Weights of a small transformer language model.
Size: width 64, 2 heads of 32 (1 for keys and values), vocabulary 25628, 4.02M parameters.
Architecture: LayerNorm before each block, rotary positions, no biases in attention or MLP, untied embeddings.
Training: a variant of SOAP for these matrices, 155M tokens, 4715 steps.
Each number is 128 + 24 x the weight over its row's rms, rounded and kept within 0 to 255. Layers, rows and columns count from 0. The size above them is the row's rms in percent of the matrix's.

# layer 10 attention output (transposed), 64x64, rms 0.0882, rows 4-31,36-63, columns 0-63
size [ 64  47  52  52  51  56  53  56  57  52  61  59  47  59  63  59  58  52  50  68  53  56  64  52  59  57  64  61 124 132 137 132 117 136 126 130 126 124 124 130 133 118 131 145 116 129 124 134 132 130 130 134 138 140 111 135]
[[124 146 144 132 120  98 144 119  93 140 117  90 142 181 141 127 129 192 130  74 153  95 110 100 127  96 154 107 159 162 143 119  80 138 122 127 122 167 141 131 100 137 140 130 146 130 108 128 136 153 117 154 173 145 138 118 111 100 120 126 103 154 148  87]
 [128 130 148 120 103 133 130 128 152 130 137 117 183 163  78 132 148 137 113 117 125 152 120 130 125 135 110 167  91 134 126 110 154 130  91 123  90  87 112  76 115 127 135 138 164 143 107 112 153  85 117 137 130 110 113 174 162 124 115 104 161  71 153 142]
 [131 180 153 115 152 123 153 133 162 134 129 129 105 122  63 126 134 126 154 105 143  93 125  94 123 144 135  87 105 138 148 135 143 115 159 104 163 162 105 179 147 139 124 131 139  98 148 149 140 106  98 111 116 103 164 120 128 123 151 104 165  85 138  97]
 [103 116 119 141 166 130 115 145 143 131 158 154  58 136 112 155 142 132 131  85 133 129 143 171 128 120 128 105 114 150 148 159 120 175  85 112 129 120 139 106 150 119 155 115 104 124 123 109 124 117 178 128 110 118 150 110 133 159 133  82  61 113 141 138]
 [151 104 121 144 156 140  90 100  99 123  86 137 130 116 126 145 111  89  91 151 127 167 132  92 141 105 107 143 138 200 136 148 149  93 128 134 108  92 177  98 123 112 159 129  94  91 151 129 120 150 108 140 142 145 127 133 142  99 116 115 132 145 156 109]
 [101 138 125 141 134 157 140 162 156 138 105 178 121 119 116 111 130 133 182 109 125 111 171 138 168  89 136 165 105 145 138 130  94 118 100  95 148 116 166 103 146 114  68 142 128 172  99 138 120 116 113 117 150 145 151  95 117 103 149 119 134 145 126 153]
 [142 148 104 153 164 149 103 155 138 130 113 162 119 111 167  95 161 100 158  94 135 104 101 107  96 142 140 147 126 131 110 126 157  92 127 124 120  90 108 135 124 155  94 144 145 152 175 138  99 115 157  84 165 124 154 117 141 117 144 132 153 140 173 159]
 [120 102 122 110 147 139  90 151 166 102 124 104 117 141 134 134 123 131 108 130 149 153 116 155 151  85 129  95 113 170 171  89 155 154 104 115 129 163 108 133 166 143 126 124 115 125  77 125 108 148  95 133 142 185 120 104 123 131 129 108 109 111 122  67]
 [151 116 115 121 149 149 123 133 144 113 106 156  94 138 134 114 125 146  95 119 102 146 118 154  86 152 156 103 122 136 116 141 130  93 156 108 121 146 147 103 178 124 129 143  96 150  97 117 144 167  76  65 102 124 159 158 103 162 122 112 152 131 109 165]
 [143 132 141 135  79 113 103 111 128 137  95 114 124 158 171 150 120 130 184 120 122 143 116 133 128 116 123 150 142 151 127 112  68 154  97 123 131 125  98 115  78 103 165 114 115 114 154 128 130 122  67 123 101 112 125  77 160 143 115 162 139 104 142 134]
 [169 111  83 165  95 151 137 158 139 123 145  92 134 130 146  90 116  92 144 140 147 106 152 134  95 127 141 125 119  92 160 130 154 105  77 106 133 181 159 101 124 136 148 154 134 152  70 142 121 116 119 170 122 129 116 134 136 131 136 155 102 115 141 126]
 [122 118 171 161 139 108 130 146 126 136  96 114 112 125 103 114 118 112 138 124  84 135 165 191 115 170 132 115 106  88 132 126 113 114 143 133 142  69 120 155 124 123 141 167  77 106 117 177 128 112 147  80 122 136 160 138 119 116 117 135 104 150 112 121]
 [137 179 144 103 159 112 109 107 113 101 134 139 182 130  93 134 124 146  96 124 177 107  87  92 107 163 142 148 111 132 142 110  94  94 144 128 153 113 151 122 146 130 103 142 131  94 133 144 131 120  94 155 160  94 146 108 124 159 118 140  81 135 151 130]
 [127 136 108 168 149 149 152  93 123 148 149 152 118 131  89 148 178 104 144 106  81 128 123 120  90 142  97 126 126 123 133 128 151 125 118  81  82 130 100  92 113 130 153 166 127 173 126 101 126 147 134 120 130 119 157 127  86 145 158 139 110 130 175 152]
 [114 131 116  94 118 156  96 101  93 145  56 151 122 147 108  99 113 113 135 179 152 131 201 139 128 142  97 126 131 134 114 147 141 127 147 139 129 105 137 117 159 132 120 128 154 122 119 107 100 122 131 100 126 178 157 147 117  98  99 128 152 114 158 108]
 [158 132 148 135 114  98 171 110 144 141 123 132 148 163 125 146 111 126  98 130 195 105 118 134 160 129 145 128 126 111 107 128 114 143 134 119  98 157  82  99 111 122 130 124 130 164  77 142  82 125 151  61 121 140 127 123 123 165  92 150 119 140 100 140]
 [129 137 104 108 166 173 116 108 148 115 151 113 153 107 120  97 146 174 111 164 124 126 153 119 108 126 138  80 101 114 132 196 120 151 101 102 126  81 150 140 100 120 106 121  73 126 136 122  98 156 143  98 142 119 123 151 105 126 135 115 119 162 112 116]
 [168 147 104 139 101 117 117 131  64 114 118 106 137 172 135 117 101 165 106 100 118 131 137  91 139 157 106 153 138 145 133 106 116 162  83 116 123  97 130 144 123 135 115 145 145 122 113 129  89  96 132 140 131 106 184 140 166 139  96 125 111 131 164 171]
 [143 123 139 116 157 138 135 108 140 135 165 170 106  84 113 115 137 136 126 117 146 105  71 136 187 137 114 114 122 102 107 118 117  82 104 135 107 159 107 149 146 155 106 140 130 145 148 113 145 158 144 126 157 149 121  80 148 114 166 178 123 150 101 104]
 [ 88 137 155  95 128 138  95  85 106 116 102  91 123 162 127 141 125  95  99 113 101 152 154 122 130 150 110 156 139 131 161 110 105 143 138 123 178 120 130 144 160 137  99 155 122 158 115 159 155 132 140 103  85 121 158  95 116 147 119 121 156 162 103 172]
 [122 145 142 130 176 146 122 126 128 158 170 163 131 147  91 118 124 108 109 155 151 175 164 164 130 155 127 140 115 113 147 127 125 114 138 144 100 106 109 119 132 162 114  75 126 170 143 167 103 132 136 105 102 127  81 112 121 116 130 122 144 101  82  87]
 [100 105 112 112 115 127  83 144 140 123 110 136 136  85 135 136 129 151 112 174 129 139 131 135 157 130 144 137 173 100 114 159  86 163 113 144  77 133 140 165 103 128 115 148 171 122 130 159 146 133 115 108 152 128  63 100 120 140  83 154 139 128 133 154]
 [156 108 100 150 104  92  92 126 127 130  99 141 105 126 122 138 145 132 155  90 143  86 112 156 113 171 101 170 103 151 134 164  97 152 139 128 142 158 152 128  91 162 162 108 150 106 119 133 108 125 158  98 100 124 139  79 156 104 136 137 154 137 104 128]
 [122  77 127 148 172 184 109 165 128 150 155 133 109 101 106 131 122 127 110 133  72 130 128 149 116 156  99 102  98 153 134 137 151 142 170 121 207 142  93 107  93 118 113 136 153 130 114 106 126 143 114 131 141 140 132 145 159 145 133 128 139 126 143 124]
 [118 125 126 135  97 123 141  97 149  59 139 153 163 169 133 137 139 100 120 153 116 135 131 155 146 129 113 161 165 131  96 151 143 168  75 144 110 123  90  90 125 108 129 145 135  91 122 144 138 141 130 136 150 153 130 157  84 114 168 120 158 105 144 118]
 [180 126 122  64  75  93 131 145 148 144 125 135 144 126 143 140 129  92 110 143 138  98  66 123  96 153  98 130 143 133 111 126 138 167 106 125 137 154 126 146 130 136 118 115 151 130 138 123 121  93 139  96 162 119  88 151 131 124 103 110 126 175 153 152]
 [117 147 103 107 112 112 119 102  90 144 123 186 111 159 132  78 116  95 103 162 109 120 143 128 164 155 106  97 108  91 132 138 122 125 121 104 145 162 143  93 154 138 120 157 145  85 133 131 136 111 104 120 117 118 161 170 175 105 152 100 141 144 136 118]
 [138 139 153 142 161 107 125 160 159 123 101 154 118 146 163 126 110 149 121 109 135 141 112  99  75 128 164 102 102 123 165 113 101 129 117 112 108  77 118 122 138 128 120  97 157 171  94 120 167 136 155 131 143  97 102 154 107 139 154 166 104 104 105  92]
 [109 112 146 152 125 121 129 156 165 107 135 161 169  82 115 169 130  70 127 161 121 157 126 104 148 157 111 117 138 104 120 137 164 150 102 120 150 103  95 102 130 131 148 157 100 123 153  89 109 120 161 127 100 111 114 120 153 174 123 140 140  91 129 155]
 [152 124 130 171 125 101 128  99 111 116 116 149 114 129 158 115 131  62 119 135 111 113 117 120 141 122 111  97 183 150 146 154 134 147 176  96 178 127 111 146 135  99 109 120  98 126 123 143 122 172 148 109 114 150 138  91  85 121 174 147 104 138 126 124]
 [115 118 142 162 104 128 123 113 121 128 138 183 160 132 151 131 119 148 124 153 108 151 149 167 155 107 107 150 139 113 112 109 109 113 122 160 123  73 164  74 115 108 130 110 108 168 116 112  93 157 131 157 133 142 150 101 138 111 106 166  89 155  95 111]
 [167 110 122 133  74 136 144 104 146 106 100  93 175 101 132  97 136 114 143 152 144 119 130 107  92 134 144 137 140  97 147 115 156  81 166 136 118 120 135 138 104 128 129 124 179 104 136 132 115 134 129 137 157 105 141 157 108 137 129 152 201 125 101 104]
 [ 92 135 117 124  95 110 155 148 138 144 147 140 120 143 140 138 123 151 140 114  95  93 129 157 127 146 127  76 141  45  83 131 122 166 147 104 165 162  94 132 135 164 110 135 163 176 139 129 109 117 106 125 121 126 142 125 137 169 131 143 142 124 111 140]
 [135 134 135 121 113 101 109  72 120 148 170 104 115 128 100 109 124 119  90 103 135 145 121 125 105 168 114 115 163 113  97 144 165 129 181 167 110 134 115 147 155 164 171 116 108  94 147 151 107 142 115 128 108 111 112 153 152 151 131 154 106 116 120  78]
 [127 119 106  86 100 141 150  91  97 149 145 109 141 149 114 160 122 148  85 175  99 143 111 154 138 144 137 138 101 125 141 111 107 153 156  99 124 148 152 111 111 133 154 122 125 121  98  96 167 153  99 183 115 135 104 150  99 175 138 135 102 122  89 128]
 [140 149 126 127 107 134 160 113  57 155 136 155 126 136 103 121 135 117 147 133  95 121 169 113 127 151 114 122 155 105 122 166 123 108 138 155 139  84 144 119 102  86 123 119 141 116 136 130 143  98 150 142 103  74 104 186 119  94 111 145 170 140 132 151]
 [111 115 118 113 130 112 154  94 116 140 137 122 137 110 107 171 128  86 144 151 139 126 133 114 165  91 112 146 115  76 158 135 122 152 135 143 128 128 115 155  75 149 119  93 162  96 139 129 139  88 176 181 122 150 125 123 123  92 134 138  92 128 173 130]
 [ 80  88 124 124 157 114 133 157  95 119 116 113 136 128 103 124 140 128  63 121 121 103  98 121 143 133 154 131 136 129 151 115 165  88 165 115  94 156 133 136 166 179 104 154 114 141 122 140 138 135 178 136 139 141 107 153  99  85 126 121 131 158 111 104]
 [ 74 117 138 125 144 125 140 120 141 120 131 151  99  95 145 141 141 153 113 129 118 146 107 160 168 123 114 105 135 146 150 107 109 118 177 143 129  88  82 155 106 118 140  81 122  84 172 119 157 152 174  96 121 104 153 137 115 149 134 101 156 120 133 159]
 [ 80  94  54  93 123 123 140 123 150 126 192 160  94 133 141 135 134 143 124 126 144 126 119  87 130  99  97 129 183 159 126 119 150 137  84 131 132 147 147 129 134 106 132  99 151 158 150 101 157 130 148 149 115 116 146 125 150 121 137 138 158 124 117 134]
 [129  95 152 106  99 153 136 119 131 133 147 111  78 120 155 117 135 132 180 165  63 127 157 157 154  95 139 112 126 160  91 134 132 176 141 116  86 122 106 143 102 141 130 108 143 157 118 130 112 155 122 122 110 148  89 134 158  99 122 131 161 144 112 122]
 [118 144 108 131  96 129 115 175 148  75  95  92 165 129 142 137  68 149 111 149 139 123 116 155 179 106 123 127 103 139 104 110 157 114 147 176 172 103 168 130 123 138 105 133 125 105  92 150 156 117 119 120 137 124 122 142 161 123 125 135 134 122  91 139]
 [114 112 133 142 116 118 118 171 135 135 182 124 105 128 137 155 143 123 144  92 126 162 127 149 145 109 163  93 131 131 129 116 128 119 110 100 130 136 136 132 108 133 117 142 126  80 142 173 145 105  90 149 126  38 115 112 142 151 156 112 106 154  93 159]
 [114 152 121 114 157 127  95 128  85 105 136 141 123 132 137 139 120 142 154 113  77 157  88 140 111 128 108 136 103 130 155 122 142 132 122 121 151 111 161 150 160 154 134 126 155 119 134 103 156 126 147 204 146  67  98  89 112 122 155 117 150  95 137 103]
 [121 129 147 122  66 120 151 111  84 152  91 125  78 123 143 159 134 106 169  88 124 145 101 124 147 125 148 123 137 138 119  86 146 109 150 155 111 160 105 135 177 124 114 115 165 161 127 108 152 126 116 152 128 110 144 119 131 114 148 126 135  64 143 116]
 [ 97 131 145 102 126 149 115  87 174 131  91 172 120 140 133 124 119 110 129 107 147 168 130 150 139 107 167 114 117 103 131 169 137 102 196 160 155 139 103 115 137  85 126 130 159 127 142 147 145 152 134 145 127 145  79 109  96  98 128 107 130 126 105 106]
 [112 148 112 128 111  82  98 138 148 158  64 131 182 168 133 167 106 109 170 118 110 128 132 105 101  87 139 110 127 124 151 113 156 151 163 108 160 116 164  89 135 141 128 122 125 139 130 157 106 113 115 101 115 117 110 150  93 120 138 114 145 130 151 147]
 [164 114 145 137 131 101 168 161 156 155 128 180 118 100 100 133 134 120 125 148 137 116 108 157 143 141 102 115 111 109  91 100 175 115 110  93  80 142 164  98 106 132 160 138 156 105 152  99  91 154 111 144 134 120 123 140 159  93 156 114 129 111 144 134]
 [123 103 132 117  97 134 105 122 154 104  70 130 122  94 155 133 105 161 147 120 112 106 100 106 126 121 126  98 150 116 106 127 131 138 119 116 155 154 134 148 137  98 131 195 152  95 110  82 124 140 155 157 144 102 140 160 145 156 136 118  99 158 173 162]
 [173 138 145 124 149 132 154  94 118 118 157 124 128 166  93 133 122 122 136 134 112 121  92 122 119 102 111 136 113 149 121  77 181 125 164 140 164 115 102  92 147 101 148 100  84  98 153 101 102  98 146 110 103 118 159 128 175 114 155 108 139 149 134 123]
 [112 175 132 127 111 157 156 143 124 140 113  97 141 118 149 111 121 125 116 161 123 159 145 120 173 101 133  89 141 112 114  51 131 110 144 143 171 112  84 127 166 129 111 126 111 131 125 111 154  86 120 174 140 135 133 156 123 140  84 100 114 109 127 141]
 [120 169 114 105 108  96 155  92 140 106 122 138  96  97 149 116 101 118 157 136 172 125 162 133 139 118 142 147 151 131 120 111 129 144 100 111  80  88 164 183 177 133 157 111  77 125 141 160 139 106 156 122 127 100 109 127 114 137 125 118 108 152 111 128]
 [133 133 132 125 153  92 103 136 122 180 117 147 102  91 115 120 120 131  99  93 123 144 156 114 111 156 143 104  86 135 180  86 130 101 161 146 138 123 135 165 119 113 160 126 120 183 131  88 101 126 124 137 109 135 162 107 154 157 112 125 109 168 156 129]
 [ 76 150 127 166 132 171 116 112  92 106 140 133 110 116 118 125 144 154 136 120 129 135 169  95 170  91 152  98 105 146 133 118 137 109 129 135  99 105 125 120 122 150 160 172 105 125 142 133 105 172 107 156 107 136 167 105 118 150 150 154 141 112 138  69]
 [142 109 111 126 126 167 111 150 127  93 122  92 139 115 124 119 148 144 171  96 138 195 109 149 126 153 130 122 123 121  98 102 133 113 128 153 140  90 155 135 113 148 123  94 126 154 131 109  81 132 146 124 203 120 122 123  79 149 146 137 123 123  87 122]
 [146 101  90 124 107 177 136 116  76 144 144  96 143 100 107 140 101 110 148 132 131 144 112 165 184 144 111 128 157 139 117 144 137 112 125 129 149 156 132 133 119 163 121 153  91 109 132 117  62 135  97 128 149 169 145 108 117 122 103  88 118 140 142 154]]
# layer 10 attention value, 32x64, rms 0.0723, rows 5-31, columns 0-63
size [ 94 102 104  91 100 101 102 100  93 102 100 104  96  97 110  93  96  96 106 100 100  98 101 106 108  92  99]
[[158 176 139 115  85 135 122 121 139 147 125 101 103 136  96 154 139 104 131 118 166 179 156 146 128 123 136  82 108 159 117  98 130  98 113 131 144 103 126 117 126 118 107 131 108 101 135 102 167 164 135  98 101 139 145 116 133 113 114 185 141  67 132 125]
 [144 112 166 138 135 137 119 115 104 100 173 107 122 133 108 192 147 108 129 109 114 113 140 125 139 167  85 132 120 146 124 104 127 164 158 120 122 122  99 121  98 155 111 157 130  95 101  83 136 134 108 142 177 153 164 134 106 127 138 127 180 136  88 142]
 [ 94 171 140 134 108 100 125 146 134 145 160 173 146 119 100 103 141 110 125 120 138 145  69 134 148 120 116 135 174  85 176 161 137 140  84 103 101 136 121 117 128  97 138  98 121 120 131 148 142 114 137 125 134 132 161 157 163 145  78 104 125 107  97 136]
 [ 94 125 149 171 117 144 114 119 140 100  75 119 163 126 127 170 146  69  56 154 131  99 128 133 130 151 112 134 110 105  97 137 161 124 101 118 134 116 143 112 144 105 141 125 123 107 134 163 108 114 126 126 137 121 118 163 102 139 108 144 119 140 178  93]
 [114 149 140 111 130  88 107 122 152 164  85 148 128 143  71 115 117 123  93 115 143 115 103 106 128 101 152 123 134 148 122 163 143  72 152 158 138 128 154 115 118 141 124 134  67 114 118 127 107 135 137 136 148 134 100 169 102 154 106  89 152  90 129 157]
 [153 125 101 152 122  82  83 137 172 118 105 127 130 126 143 140 147 119 149 139 121 131  87 132 176 154 121 124 103 123 117 124 131  90 130 162 143  91 118  89  99 113 161 166 121 173 128 114 122 114 103 146 183 181 142 112 126 126 137 131 117 164 130 147]
 [133 122 150  78 160 104 105 166 149 150 150 158 139 105 104 173 189 133 148 115 118 151 121 169 103 117 123 124 165 117 139 162 187 148 107 123 147 159 137 139 142 128 157 151 126 127  98 118 126  95 118 136 146 111 152 129 106 129 105 170 136 121 144 112]
 [169 128 137 106 141 126  92 107 183 126 137 147  75 118 149 134 139 119 126 127 105 124 133 110 161 101 114 154 123  77 111 119 132 119 122 119 174 142 147 118 121 114  83  81 116 132  75 154  96 158 106 153 108 119 141 118 120 106 141 157 122  99 131 169]
 [137 129 105 153  70 114  92 133 144 107 101 124 120 139 103  81 127 159 141  95 139 164 155 108  95 142 118 144 105  76 200 147 148 119 131 131 158 133 109 130 135 133  82 121 103 114 114 135 155 140 145 119 119 129  89 125 126 126 141 135 139 176 128 108]
 [162 121 107  87 146 125 136 156 126 107  81 134 143 121 134 145 109 107 150 148 164 158 110 120  85 107 138 145 133  85 128  66 134 138 111 148 114 144 158 139 142 138 115 142  98  96 168 138 143 164 102 120 153 141 174 134 106 128 149 143 176 146 161 123]
 [189 111 128 136  98 126 133 128 115 119  98 138 175 156 141 116 146 143 136 128 137 135 104 155 124 114 117 162 135 121 118 137  67 107 176 119 156 118 186 165 107  80 117 125 155 131 141 118 123 122 163 133 142 102 153 125  91  96 103 129 132 105 110  97]
 [133 170 165 120 159 146 146 119 140 135 101 129 162  94 146 190 128 129 119 162 116 142  86 118 145 152  87 173  89 158 155 150 141 133 122 143 111 102 136 140 147 128 105 146 166  87 156 124 118 151 115 140 120 124 115 133 116  84 105 147 105 147 123 160]
 [131 138 120 133 105 111 133 107 145  93 137 149 111 142 182 119 116 124 164  91 160 113  97 169 122  91  67  96 141 133 140 115 178 137 133 123  82 130 122 131 108 131 113 123 169 141 136 135 150 142 126 103 162 143 104 129 131 187  94 115 117 156 119 129]
 [161 142 137 105 122 153 137 121 102 169  74 149  82 153 143 136 162 112  93 146 161  83 103 112 129  81  95 108 147 134 127 116 117 128 141 148 143  92 125 146 138 142 116  99 152 166 120 103 166 110 130 126 127 103 148 124 107 153 143 115 107 179 144 117]
 [147 153 107 142 117  95 133 120  88 100 148 156  90 131 149 127 136 150 138 115 166 135  95 112 122  94 139  95  93 108 132 131 116 124 133 184 139 131 122 118 138 145 167 123 109 147 118 130 119  98 131 175 128 104 154 140 114  60 107 137 103 150 166  82]
 [100 107 131 120 132  52 116 132  87 134  92 136 117 109 154 129 150 132  90 134 161 198 113 112 123 138 119 116  98 126 134 134 126 151 157 108 131 119 132 167 132 102 130  74 143 129 117 141  85 151 136 152 139 154 131 142 132 130 120 108  88  88 133 105]
 [165 147 184 111 102 108 153 165 104 111 130 125 120 115 122 153 129  95 139  76 145 166 124 121 149 111 168 179  86 127 110 128 156 126  88 121 127 127 128 144 116 129 166 106 107 132 152 149 158 169 128 133 171 113  93 146 151 124 127 145 131 145 104 138]
 [105  99 158 141 134 164 119  97 152 127 172 115  89  66 122 131 121 141 138 112 151 145 105 121 137 126 164  93 125 105  90 134 118 133 143 127 136 141  78 163 160 119 163 114 163 163 119 112 143 125 136 104 113 147 114 143 134 156  83 180 124 143 118 131]
 [110 113 131 136 100 122 166 104 154 148 138 156 117 141  86 131 156 114 121 177 140 133 100  94 101 163 140 188 138 105 125 125 115 192 153 145 122 135 164 115 123 133 112 137 137 119 136  84 107 121 128 146 152  82  98 104 171 134 141 114  99 142 126 137]
 [141 126  88 131 130 138  85  82 126 123 129 104 149 134 123 160 139  91 147 123 157 166 102 115 118 118 118 105 126 113  90 146  91 138 110 103 109 161 141 122  96 121  98 142 130 188 152 160 124 129 139 141 118 107 132 157 191 155 119 109 135 136 143  78]
 [134  99 120 106 125 111 109 152 147 132 145 123 109 137 110 152 143 178 154 146 138 126 146 114 132  91 157 102 106 116 125 116 113 159 150 114  84 124 150 139 210 125 117 167 116  98 142 108 113 146 166 135 158 124 121 121  96 146 104  91  99  87 132 155]
 [138  86  99 172 138 119  72 121 118 102  89 142 125 129 187 159 138 136 163 140 156 115 128 124 124 129 117 117 132 125 117 143 185 131 109  93 143 150 111 136 157 118 145 112  99 133 134 120 115 163  90 137 112 112 145 122 114 147 117  97 139 132  58 140]
 [112 130 146 107 155 128 139  92 155 149  93 149 144 114 133 111 127 128 103 100 152 124 143 187 109 110 130 146 113 143 121 121 120 145 147 122 173 139  95 136 109 187 104 170 115 155 157 126 127 103 137 138  83 132 182 125 113 120 116 128 134  98  94 178]
 [118 117 126 113 134 141  91 107  82 153 130 113 117 133 148 120 121 126 125 122 122 117 124 112  74 139 141 116 144 106 107 110 137 125 144 158 123 131  70 122 138  63 107 148 100  88 126 146  76 107 156 155 134 128 114 169 128 137 198 147 142 120 111 145]
 [138 134 147 150 134 160 131 132  53 124 102 142 136 138 105 125 146 157 128 159 144 136 139 110 145 107  87 127 120  89 170 115 103  99 125 160 132 150 101 166 117 158 161 157  91 105 153 126 108 119  90 143 155 152  83 116 134  99 135 136 146 107 102 145]
 [116 139 158 165 168 129 144 153 139 140 170 141 116 148 155 112 121 109 113 100 199 105 101  92 165 133  98 121 112 138 140 126 137 157 130 112  86 129 107 132 104 116 110 138  84 114 114 128 162  74 126 131 121 116 155 145 118  98 132 100 173 136 140 135]
 [145 133 154 125 110 176 102 138 153 138 121 123 142 146 139 126  83 136 152 129 152 145 150 108 159 174 107  96 148 109 144 126 191 133 156 121 109 113 119  99  99 115  96 104 124 165 130 108 103 143  87 119 126 123 109 129  99 105 119  86  81  91 150 116]]
# layer 10 MLP up, 256x64, rms 0.101, rows 0-10, columns 0-63
size [105  91 120  84 120 101  95  87 108 100  76]
[[130 126 112  95 123 169 126 161 133 136 133 129 172 114 162 113 111  59 125 154 152 121 167 174  88 133 118 137 111 127 121 119 128 143 132 176 139 128 124 178 154 148 134 126 122 137 154 119 136 136 117 140 106 138  87 116 141 123 123  88 104 105 186 103]
 [151 116 165 125 196  98 153 122 109 132 165 131 104 103 142  77 117 155  98 132 135 131 134 118 118  96 100 132 157 147 142 131 140 144  98 130 123 174 113  95 140 136 153  75 122 123 116 118 142 179 103 131  96 109 129 133 161 105 155 154 117 100 132 136]
 [166 183  81 119 143 150 138 100 137  92 124 128 134 108 166 159 134 130 152 148 145 135 123  81 128 125 121 136 134 183 124 117 160 119 125 134 176 144 125 143 122 127 170 138 155 162 133 166 120 179 111 110 118 123 164  90 159 142 126 119 127 140 124 153]
 [ 96 164 101 113 121 137 112 180 136 137 117 165 131 103 138 113 101 174 147 139 159 148 154 117 108 154 132 136  87 149 121 113 126 150 114 132  99 138 188 106 148 118 135 129 152 132 192 135 152 146 151 125 130 134 117 179 127 141 163  97 101 135 135 109]
 [146  86 179 103 128 112 152  84 137  98  96 142 131 137 127 151 130 182 151  91 128  90 117 134 145 104 167 114  75 128 116 133 131 135  98 150 116 139 121 125 124 158 147 131 160 144 121 150 104 152 101 114 155 136 135 105 181 131 112 107  96 107 120  99]
 [122 115 124 121 145 129 116 139 102  82 126 118 100  90 171  88 105 108 133 129  63 159 165 115 162 156  89 129 135 121 112 127 144 126 104 126 107 135 176 173 144  95 108 166 117 101 121 112 126 134 102 156 121 156  96 161 121 130 127 157 150 126 130 115]
 [101 146 115 122 112 174  97  97 153 143 108 153 106 132 131 139 144 151 106 142 151 121 151 119 129 141 141 153 119 150 155 142  93 121 121 140  97 127 179 131 113 147 148 143 144 195 113 172 143 175  90 154 173 135 159 150 117 108 157 111 130 149 111 113]
 [103 124 162  92 115 133  98 118 147  93 105  78 174 157 161 118 108 128 138 153 123 121 122 101 114 128 113 149 112 134  98 121 144 109 123 149 115 130 139 135  86  87 150 136  92 146 117 136 170 171 130  86 155 169 119 131 133 117 154 109  92 111 143  88]
 [139 136 125 124 119 151 135 146 150 153  95 132 170  87 157 133 100 103 148 131 142 123 109 126 127 118 110 106 106 150 109 149 157  98 106 187 119 121 145 111  95 131 154 159 174 122 138 149 162 124 154 156 153  96 144 115 134 123 134 114 206 140 102 146]
 [165 122  66 104 123 164 145 106 152 103  92 160  95 135 104 132 138 151 118 123 130  88 151 132 122 125 124 130 152 121 124 150 149 142 115 116 141  96 112 109 137 130 154 139 162 125 121 126 141 191 143 152 164 159 108 119 128 120 130 138 164  55 120 109]
 [141 133 151 119 152 137  99 113 113 146 146 149 117 122 149 147  88 143 118 129 113 116 177 122 159 177  97 114  90 114 113  89 122 193 137 147 154 147  95  85 144 125 132 126 147 152 122 126 133 116  97 176 132 108 119 155 124 149 132 150 142  82 166 133]]
# layer 10 MLP down (transposed), 256x64, rms 0.0998, rows 0-10, columns 0-63
size [ 94  94 128  82 107  98  97 107 109 113  98]
[[122 169 166 169 139 107 167 123 105  96 167 113 108 133  98 133 156 104 160 126  85 107 117 119 119 120 140 109 153 121 125 171 143 139 139  96 106 141 125 152 126 112 142 109  95 129  80  94 135 132 130 130 162 109 149 135 148 124  93  90 123 159  75 119]
 [141 129 123 111 141 138 138 106 128 120 110 137 114 114 127 164  98 123 120 157 155 118 105 143 121 144 178  86 125 144  84 137 134 167 150 116 128 106 136 145 133  93 114 138 142  97 127 108  84  75 107 131 124 129  97 120  96 137  79  60 178 120 140 136]
 [171  88 110 120 131 157 123 119 156 154 132 188 157 170 112  83 126 155 126 121 101 108 124 109 129 187 123 117 125 120 165 137 158 149  90 144  97 101 132 147 146 125 123 109  85 102 114 130 119  99 158 131 124  98 119 163 132 119 122 158 115 134 133  98]
 [132 111 151 105 127 143 128 114 150 176 100  83 124 142 127 124 132 109 144  97 117 102 176 119 118 150 124 107 171 121 131 121 126 162 127 154 160 166  94 131 106 157 118 135 121 113 145 122 120 140 125 157  83 173 165 122  96  91 149 191 123 127 147 142]
 [108 130  69 118 145 159 170 159 114 131 143 135 130 126 157 115 150 102 151 143 166 176 126 104 116 146  96 140 169 146 134 108 166 108 103  91 144 142 111 156 102 137 154 147  95 137 112  93 159 124 143 105  94 110 151 143 118 134 126 134 169 154 100 135]
 [148 154  78 143  99 111 146 112 137 133 116 121 152 137 164 151 108 122  98  93 168 103 120 109 107  84 119 103 139 111 147  96 119 133 127 108 130 173 139  99  98 133 127 103  97 149 104 101 116 104 148 130 133  83 170 146 117 112 162 126  95  93 113  91]
 [149 124 116 158 106 137 142 125 112 131 107 126 108 133  91 127 135 111 149 136 109 144 145 125 119  99 114 109 154 135 150 119 110 156 165 137 146 111 109 193  71 100 114 110  81 145  89 137 116 128 113  87 138 112 121 104 155 142  83  66 108 105 146 137]
 [129 114  99  44 163 140 123 158 106  98 133 113 138 123 111 124 111 102 116 149  84 122 133 113 119 149  96 186 114 120 105 115 130 123  95 154 144 131 141 115 100 144 129 121 142  98 181 151 113 166 107 127 124 130  89 121 144 110 154 119 109  96 146 137]
 [109 127 103 139 133 166 128 109 126 153 101 101 130 126 133 140 123 152 132  98 132 149 148 126 128 134 148 117 122 139 134 103  96 102  87  85 154 138 103 164 112 137 125 119  61 107 140 141  74 131  86  97 126 176 118 156  99 119 127  76 104 134  98 111]
 [119 107 116 120 180  83 105 169 134 139  76 100 125 148 127  82 109 130 143 113 137 161 154 128 130 151 115 121 132  59 145 123 124  76 137 121 121 141 131 130 129 128 141 137 132 133 156 131 128 136 141  93 124 115 148  79 183 143 122 154 167 133 127 109]
 [130 164 105 129 123 156 182 121 110  88 150 111 123 114 154 108  61 129 136 141 154 137  88 122  94  98 118 112 146 125 141 130 113 102 135 122 104 150 185 165 147 135 110 164 148 125 152 134 137 150 156  94 108 137  90 139 142 127 147 125 141 150 142  88]]